Weights of a small GPT-style language model, trained from scratch on English Wikipedia: tied embeddings.
Each number is 128 + 24 x the weight over its row's rms, rounded and kept within 0 to 255. Layers, rows and columns count from 0. Numbers have three digits each. The size before them is the row's rms in percent of the matrix's.

# layer 5 attention value, 288x192, rms 0.121, rows 146-179, columns 0-191
108:100129150116114088098119163168147094131131154124116118108137149108129128096127147119129167145176076111143135101093162163113130090125107157141110102149153110145121125112171119161093134170116150094112123148099137155091123150109130140085132089070126111144128110150147114102180095150101128113174138117125148122113152126117162138133079169145140163135122135077130171124098137120151105146157137142095136133125112145110119110172101149099140125183090123105123113098148132142148078153117157111088134118106096098099107113090139133125128152110122168129098167140128123117109074129104127134
109:138120125121127126124097114104194135170119108150092100122118093133107095129157135115176141123141169133114146141147084112159119096108098107115127122111100141109103129133150085208140156100134112136111200146164098137140088075169120107152158122152157106161127136165166122123109117106138167151099106098140110113117137166121153092155137114121127153126130099119145111115119150120121137134151156140123174129109101100140093093090165094153132105104148108125125091149127124141102125151149112103165106123137144129129124118121087133111132137151079182172136083120114133119131132103146113128
113:109125102152132122117189113103080140080154133158107153104107168167138108156116111126122101129132147140129125156158136101144167105180140144092150165115136101097135184087176137148146187117116157113131145120107139144118129121137145118155093108097145101124119135130121125137145105141153099114124141152146178152146170106116151138133137136167131131132153128122104142131152120087088141144139124093125128136107111168114125145107138070099098163103120087088172100108162132146128123150162122101105097141113107161106173126121116116109120122124172177101150083129130112104130118101162110117
109:126120139127165168100134161120115127109112126148148132136127134100120133094137159129075157111094139098114066140141140129073142164116104119134140149177140117063147159084132144120117143153138123151140099115096163108122126153113141126158118125116119131117097138112091106082111193089124083118114133123107131125157119106136121089131078108124116131172100124111152134121098106116170088071147155092172119109090088181121121132150136126136123132161162106156136132118133109182102130112125073134135139136131130133114127123165114189131104090125131151117154134133128124142124106162151120130
119:119172119120095144126129114156164131151173122117143093171128119172132099136152151097121209133144117071175119151163147140138129134139125139108114101123108130160164168107138137128107150178151144151143081152083118137110127131184149149117121101122124110161146092109112101089156117103096093076158163129150127158074135122147143122171121132141109113131150127146112126128085171120097151103135144120112132113150136134145121152128134170095142124161110134148131151149106157150131162088148130141151148143128122141120162091140106160145119139105101118146111170145150113094144113120126120085
111:085121129144181130127141138099146103142103112093156121112140124094093162112175144089138144110113110094113129130112079132152110130105082167168125112140130153133125145131133124126141140140132129135128119111124117130150142141101082138099128153147130127118108117104132156156148143154112122198116084144124144118104081156142143115126116159164151125128135073095106131128136096094164065150143182133118139105136131115113156108165120111116121106116144142154145140182138124156100151119104147135150102060107163107160131150109133151132105130152097131069140162148083119092107094134088114129
115:121163128132095085084176136150144121171124158148117130105162120139135157105154125156110112139109096083137131097149134178100141087145130142148124128126158187112130115103131096142139120130142140111121105133131105147122122148109107096160103156086135151097111146125156115118099157133148118111105135106127145152107104161106168130065159161142111125113130076154112102136096064143128098129104137127093130109133154127127157118148075111184100171099101136126128151117102106133123100123105114143130142099131104178119109114131166137080152142102127164109120184123130147125146150091161126142
113:093134083112162128164145140128132099120126123141147108158144114128094121170093091142156116140102074139097090112109153150126160099140077144107130114168177155131129180135140110096143121149144166112161118109152104134093201142095075097117133165113084142110122142166113115099169125138102113130128097119159108110116120113118136133121099133124096165082119132151109098144148129128111109129139087113104089121134158128144099130120134132113114124122115130109109128144129131121102119130151096148178114084124094142161124109111106168138150121137114108084153116142163147061113116112163102123
112:136144172112119085135133140141149168141103087077155130091106127114079132115113100145129152139148112132131174096124157180109146105105128155137131140122139104127150122142159158177092083125120122158126126092117155126089127133157133138135141151119124128111112164170114113119171126111071127114098106113133151114179144113109141105131139152121093135155171144113142136098107116120132104138135133130109141190141123139143106138154159142116150131127119088168114118104097107155095108104146133146145145175136162151084142110093116136123138171120133087086093129147159178117086131174092116111
103:163113158143098147124080138131125118131084114126150123131146102190123111147148136104150102126109170157150128137152134122154140158110109114136177116121123137176123126126114108118102138114169084121113152131141103121107124127114139144093085110123137164151117154108095136161136128107162149149133114082131098180122135144096135113127143116094128102114123166113113187140167115146125143133132126102096114104130114097117151115113152153142150130141065161132109096116107144160073121183127129115157156148054086074124170121148147096116102132147107171136131121131135132120103127128170165113
111:141167136137129143121101108148154068165116102109147121131170160127134139116135096131104136094155094125152113136156125160111200138111113105098129136125115123149129091113123132182153169130094116180145090123104097123126111178145116126163136125134114130150131139111124166138149141116128100126164103118174119184119108127068106145144154124137087114089138097175127113129152142125114134135134092106137109182084136111135134103135114130136128106092146111129156135150133105166140092136153155125152157127100147132135098147158071114115135116162140144129163162155135159060109140134142120137
114:135093124123139133123130171177120133128073125174120115132087107126159141096135088147135110128133150113114137122123157100140161134125136130121094112132137157162160132141146136142112148107102133125118171094132126129105132093168166132168070126101154108116118135126103156150143145128162177125104179127078122150170135137114140097156091141135096131172158138149094092129091117130155138094135088115125134148149156130153134069140174149109118150127106141146088101188099143114134154149148102139128145135132145142127096125157114122133111161064105093166150123148119141093135104086132115135
107:156136147136131175158136148091154162101108142158141155133139162098106067135109131125105118134119164119164122117138111171118132152085179128145120125099083156156121138098135107127135147115142107175121137097125086142106146095083144124159122104146125176132168139116098157122149148090153141128104124099129118116141153107096129128088150129143119096116106126120184168155169157139098150168097128138132094127135144145140135143134162146116162146099109108100153120146086128141095120136106169164082089113161125089109133104138159119149154141115158119149145105117178151108120120104157108120
110:170156154120121116134149085150131129118163123149150192103096075153105109160119088186120138178146108106126107112135131151095099102151159144091131091107134116142144115122137163148114135158093105158184107168124134092116144076121097121144133147108128131151114145127112163137159144094148136149142139115164138120121090124138148111100127134168142122123117110139142109149154154150089097151127102097066084109132119167107090130136146142147124112131109119090123182101128138108084119126174108115102139139111107131151117091096118148096148134118123112106139148176122127123136087114134133145
112:094141156110133127155127138140100157133123138096125124177086089077156081141117110146126151129093139120119146169154104135141160123109178152133156126134149133109161132162099099073078144157142174107141102131130166121144118107193145162113157129111107131106112142134113123169121116137103120135145121179085109145134133111161152149142127148118124152135110117108149138170147131151133126131116071119087133102134137131143114155150110155092176104104127100113158154108168138143152106121122124134131092148174163132099133096121128117088109179106097131152127099153126139131124195140127119135
103:156085151135110163123128112105105121101106133129133122133096084120080147113135075120127154111139115112127129133100130142110145129145154146129142141147087196153100135080152096171125124109114087135112141121127125133119133131157159136151121155129090144090132097148159135139120118104076111138115123134105091074107171111107123142155149070110108112159110142112133136136139080119072142138106111118146107113182137124137150159147160114132161169140153140179143119126181116124075146109100108136130108182145140145106147149140116166099102073140095132137160112106153144127133117139117137130
111:117114136142134093112098099111162160153157116111117200071107154115081121143116086122117096154159141127114111130137141139096065143127104105137093150081105129134123140067168131091140150139112076129145131136115136142150141124101139134110158162130091137111118150090145155119127163146125088100127108132120121126163111131132102146145134132146156164141134123130168111120146127125197137125139107091152133149095109084157102105136122159134111103146171142120112132096121121172123121137116116078178139149139146100154109133099083148130164119137097091101138164134152136124118140146147150144
110:151134171138107140125125136138149106089151171145135127150158106183104114108115123135092144104131118132160201113188124152146180129130151120129169095140094115118114120185114115115133142130130151083144152150121102097170088147139138131108138083149125096125125146132144099105116131126111128134142169129123146117156095107094134177126194122128143107167137089109099131107102104104171123177168113143128131127161138089115141139128106119157116162067148113128127133130141110092092117092132127129146136110157156172091148119140121132145101114132096120105139159091114109134124134112139130151
114:143111122112123098110128130130111158100086148137164159091156070080134130124162115145143096130125122121166104151122129143158126132107143132112117144143147097152119102151073144144112122149117150121134095154117143075125085096088129114123133132109088114129118115097126179146136128189118153179098133134112129140170174088130113122158120099136117147145136101105138096108144167122121119105170116089059122109064115128134120140128111127154120113136132157108142165112107129082142133111118120204117121154166154130108131150127092123123111142117119103098098137117153156156087154129123124126
111:142131130107123103134129128146091127119107119206159128128117116150151124133156130116050154144146167119113161096150137158140130132147160124097141109124112105115159143128113141137120089113127171154098106161097169123141131084140137107101128130117125158083126103123143102107131135111155157149147146133110102173122156165123112143134135114092085137109121120111149149118142182138114088124122159122081131126078138129124124161130169148080159145117119133154127151122093153145102129124150188116100125137129128140163117141154118144081158183130170158153086073153109140138126101145148113148
118:130139176156111165140090128122124112082132112075111145139128165106094152128110133138124098158106098149090125131111150148123148128124079140123157145116083125168138142117142160151121110088118154120148122133106124186158119150150139118115180084129148125133124114080163072137123118138115082117169133160152128124078118149128107101095154124071155135105131140113119115123147169127149166098161081128117097132132113158120130137112147105155125140116142136151145136164111146117178142167167119157095123116149138147161179114151136118145132091138122129135139093121132150148121130089090173153
099:138133119110085133107135097129101124137110154095116117128160160100148159129102116138154150135144134146129142108139088088149149086123092074103100128122145119102097148120159147079172106091141149111128111116131140154113128168097149132131126110111126091136104161156152156138150106148097135170100154112152141116126122126117113129158091091163145173133157147137170182154092080088100117143120152083102096154138147153096147097129117096099110085134117121128150094099142144127145140114152161131112111085143121144111174147113091122088134096132106100130139123124107144140106121124165089175
096:152149145106083122117120116122168110129106090131144133148158102160151105123140128131092143105123099122106112128137098127111112124124147120134113139117176135175097147087142173120092152121116121153153098139132131099139097118115122154138138190136163151139113145111138159072112110132127119131145123181169147109137124138159163094116119122120091094126114112127122122116129161146100139104105118102073116135182139122142178161072123133126077146161125131144171153160131114127144190137106121149143148192080092139094109147153148144145123126156165123074116115149146114126148140115145106114
114:080120133162160121090162080153110156078153112169147099155131119141123069095098120114128138091134110156142097121132111115121145127152115149124156146140137101162126110135092117110152112158073129101170148124137157122157146134108110130070151119129069129152133150128114139119133153173115080132138118117141133131110135125110123160135125146165155114092126170127139137122113089155139139139155164158150154096077142140127122121145139127100149090097089108073107127129127087095086137110132134106123111132105149153093169093120134148128132134153082155129180093121139135096145135138138130151
115:144142110072113166119117129154178133170162131098121102142122139132131081118140140126102113121117134180157147156062113141103094141117128150140140179082175151155099109162120151137148138172175154141150136092124116113142094100144141116114157154121102092102148121150136125127129139145149132130150122120108102136110160129131113124130109150124139104108107160121111062154131152131122107096140113109156143145133128187136146069144095148120121144137082122157143147152122130118123166116118087123127104125126122089145158081120066079100117085118114107116111121138153124110098115115105111111
098:108143160124097128072137108126153156162139108122095105147124108150103107156121098071099147122150119125140116131131149161151132134136129170077139160129125134094081129116126170136165134169125113151147113183147149165121129128142121135163084140118130112166154112115092126110123155092156102109126140096130126128165123143143114120099153150129100115116135144120116123152102103123172182073157087138162142098107133102165112149109131093115176109109163106146105120152073147128108145139113137163127175125140108116092149127104092104155149117142166153107155121105098112116160161160126134124
109:098122150142128140107141149106166133156106097102151124130110130136108146108071114163117116137084128100137084161122108113117168121128120139174126151150143122161092108124163146120098183146147110136113150110105094117126141139141144109143131097122118120119126125105097115143148130119133141164145086135182188125175162063160107098159137112143137112150113146067149134141143170100131166129082117091112110085134142068130135098122121105093151169160123106120123121126131148134150157161155113150103142148108152146126146097131101121109134109115115123086179104102106104127118118095122126158
108:136127097140123162121139180149115128121160176118110156124144192157113166140086099116145137117114127124126113138113117173114097144121094132130139132132101142170112187117175106129125129112107130152138152108153115124130112125145144148095127131077139118150109168112099139120160141095130105175179107089158182106110152119133131125135142106141086135157175130130080143098120149142084084118126184116096125098150113129125108129117105121127119101115164160120101116118174155127129132143134106115168135143136088105103154125103094137110153101112111122127100101124164106149166077102126135098
101:109130168187163132165112135127163121152139100103157106117148122103112126131177131145135134128145126114104133112127103124151132177098117110158141133090140126164130111135154121111156136089130156159149100119118136123084128137164128138135152108132118155146122158145116146120099179134187101108171142129137177117106172097108169127117167126158098130161175100120116118150131106103167122098122123141120167150153132129088166108148138140133099182172125103078161147147130116155119112156164110132111107145153136132153149171105169180116140101126100116162120152146151166147101134137120110134
110:127099132125145146120123119169121175144099080119131119099173116078131134134102107129133136135063135161120092128164120139163182150123159118102129140109107138164126177063104127137088126087134132101136159135102129123146113109143131116128097156170130117108118095085115171141120128158117116154093154139145129128123126127154109136113135164154131108143116146120112133109154100130087103141136147103140140105121130187093134174109148156100079134109114131104125137135150126102096121122107134126117132154125158151095094101097149141097146131165147161139165145171128147124168152108098075085
100:100130124152115107159095107127160150162147113181116134151079129140100181096141119151147166161124130154110153118132156153129140140143102146093133106095139086132120115113144133119070122177134149113087129090131122107124129087147117151125117109139135124135153108125110122135110122138111144094146073103144115136166171102165105132166129159118122095124146148120122130150137126095168126144152130118125175173110117103124068129049136093119135122111121114145111124137175082148142124174102142119166063122139083108127139100111132114097123134130143175145134154132117153137112146121146139126
098:122142155125136129159132132148127098096133075190153121117133087143104138132110103090169135083171174091086106141144128117136173083119135124158110114115130100145160127122144108124129145118121124126078136093145126111116152132094077117138128114160115134150131151135129134111147116097111160136092145117095121093142131168079125122154128097129161146133148117128101099112147123126090146138119124124127100161128176121170159104112180110140118117168124119132113157083143115103120097128168162154160121152103124191154159124176144130158148146131134145170112147171139131119134135107157174141
112:184154106083131149140132133106139161146135199132146126127164129147130130115103105146139123089168137161154153116180127119171181134115142120099167130114144145087119092110136078123124171147112169112117152115158130137107150113115164108146130133154122131152151126125080157135119128137150144106149114092129155098123073143120113144142130111165131150154102124127141118130122112121101168137142112152135073091115134149098122130132121108154114135176141114135146110141109122117170170143148115135097152154175076134140148157092143114158098166115097158113142151134117102079156128115136082113
101:133136149138093111104163128159128125147118092113098113129134187136149127086146116113119118093082132115122120151102099117125108098123128124108144096085122093106141113094130141131112108125107123139156152122084173144145160120113147137059119104131159109117127139143148155117082132140131122095091111137177140151144110127134135137130129162093122135111078146172109162123147132118143125158129120100079125122138102154118112135082164112030108108121150117157132125149143125123127134137107102102149154145131173164146129074093122096164115131138073142142149135110112119133154109147142165173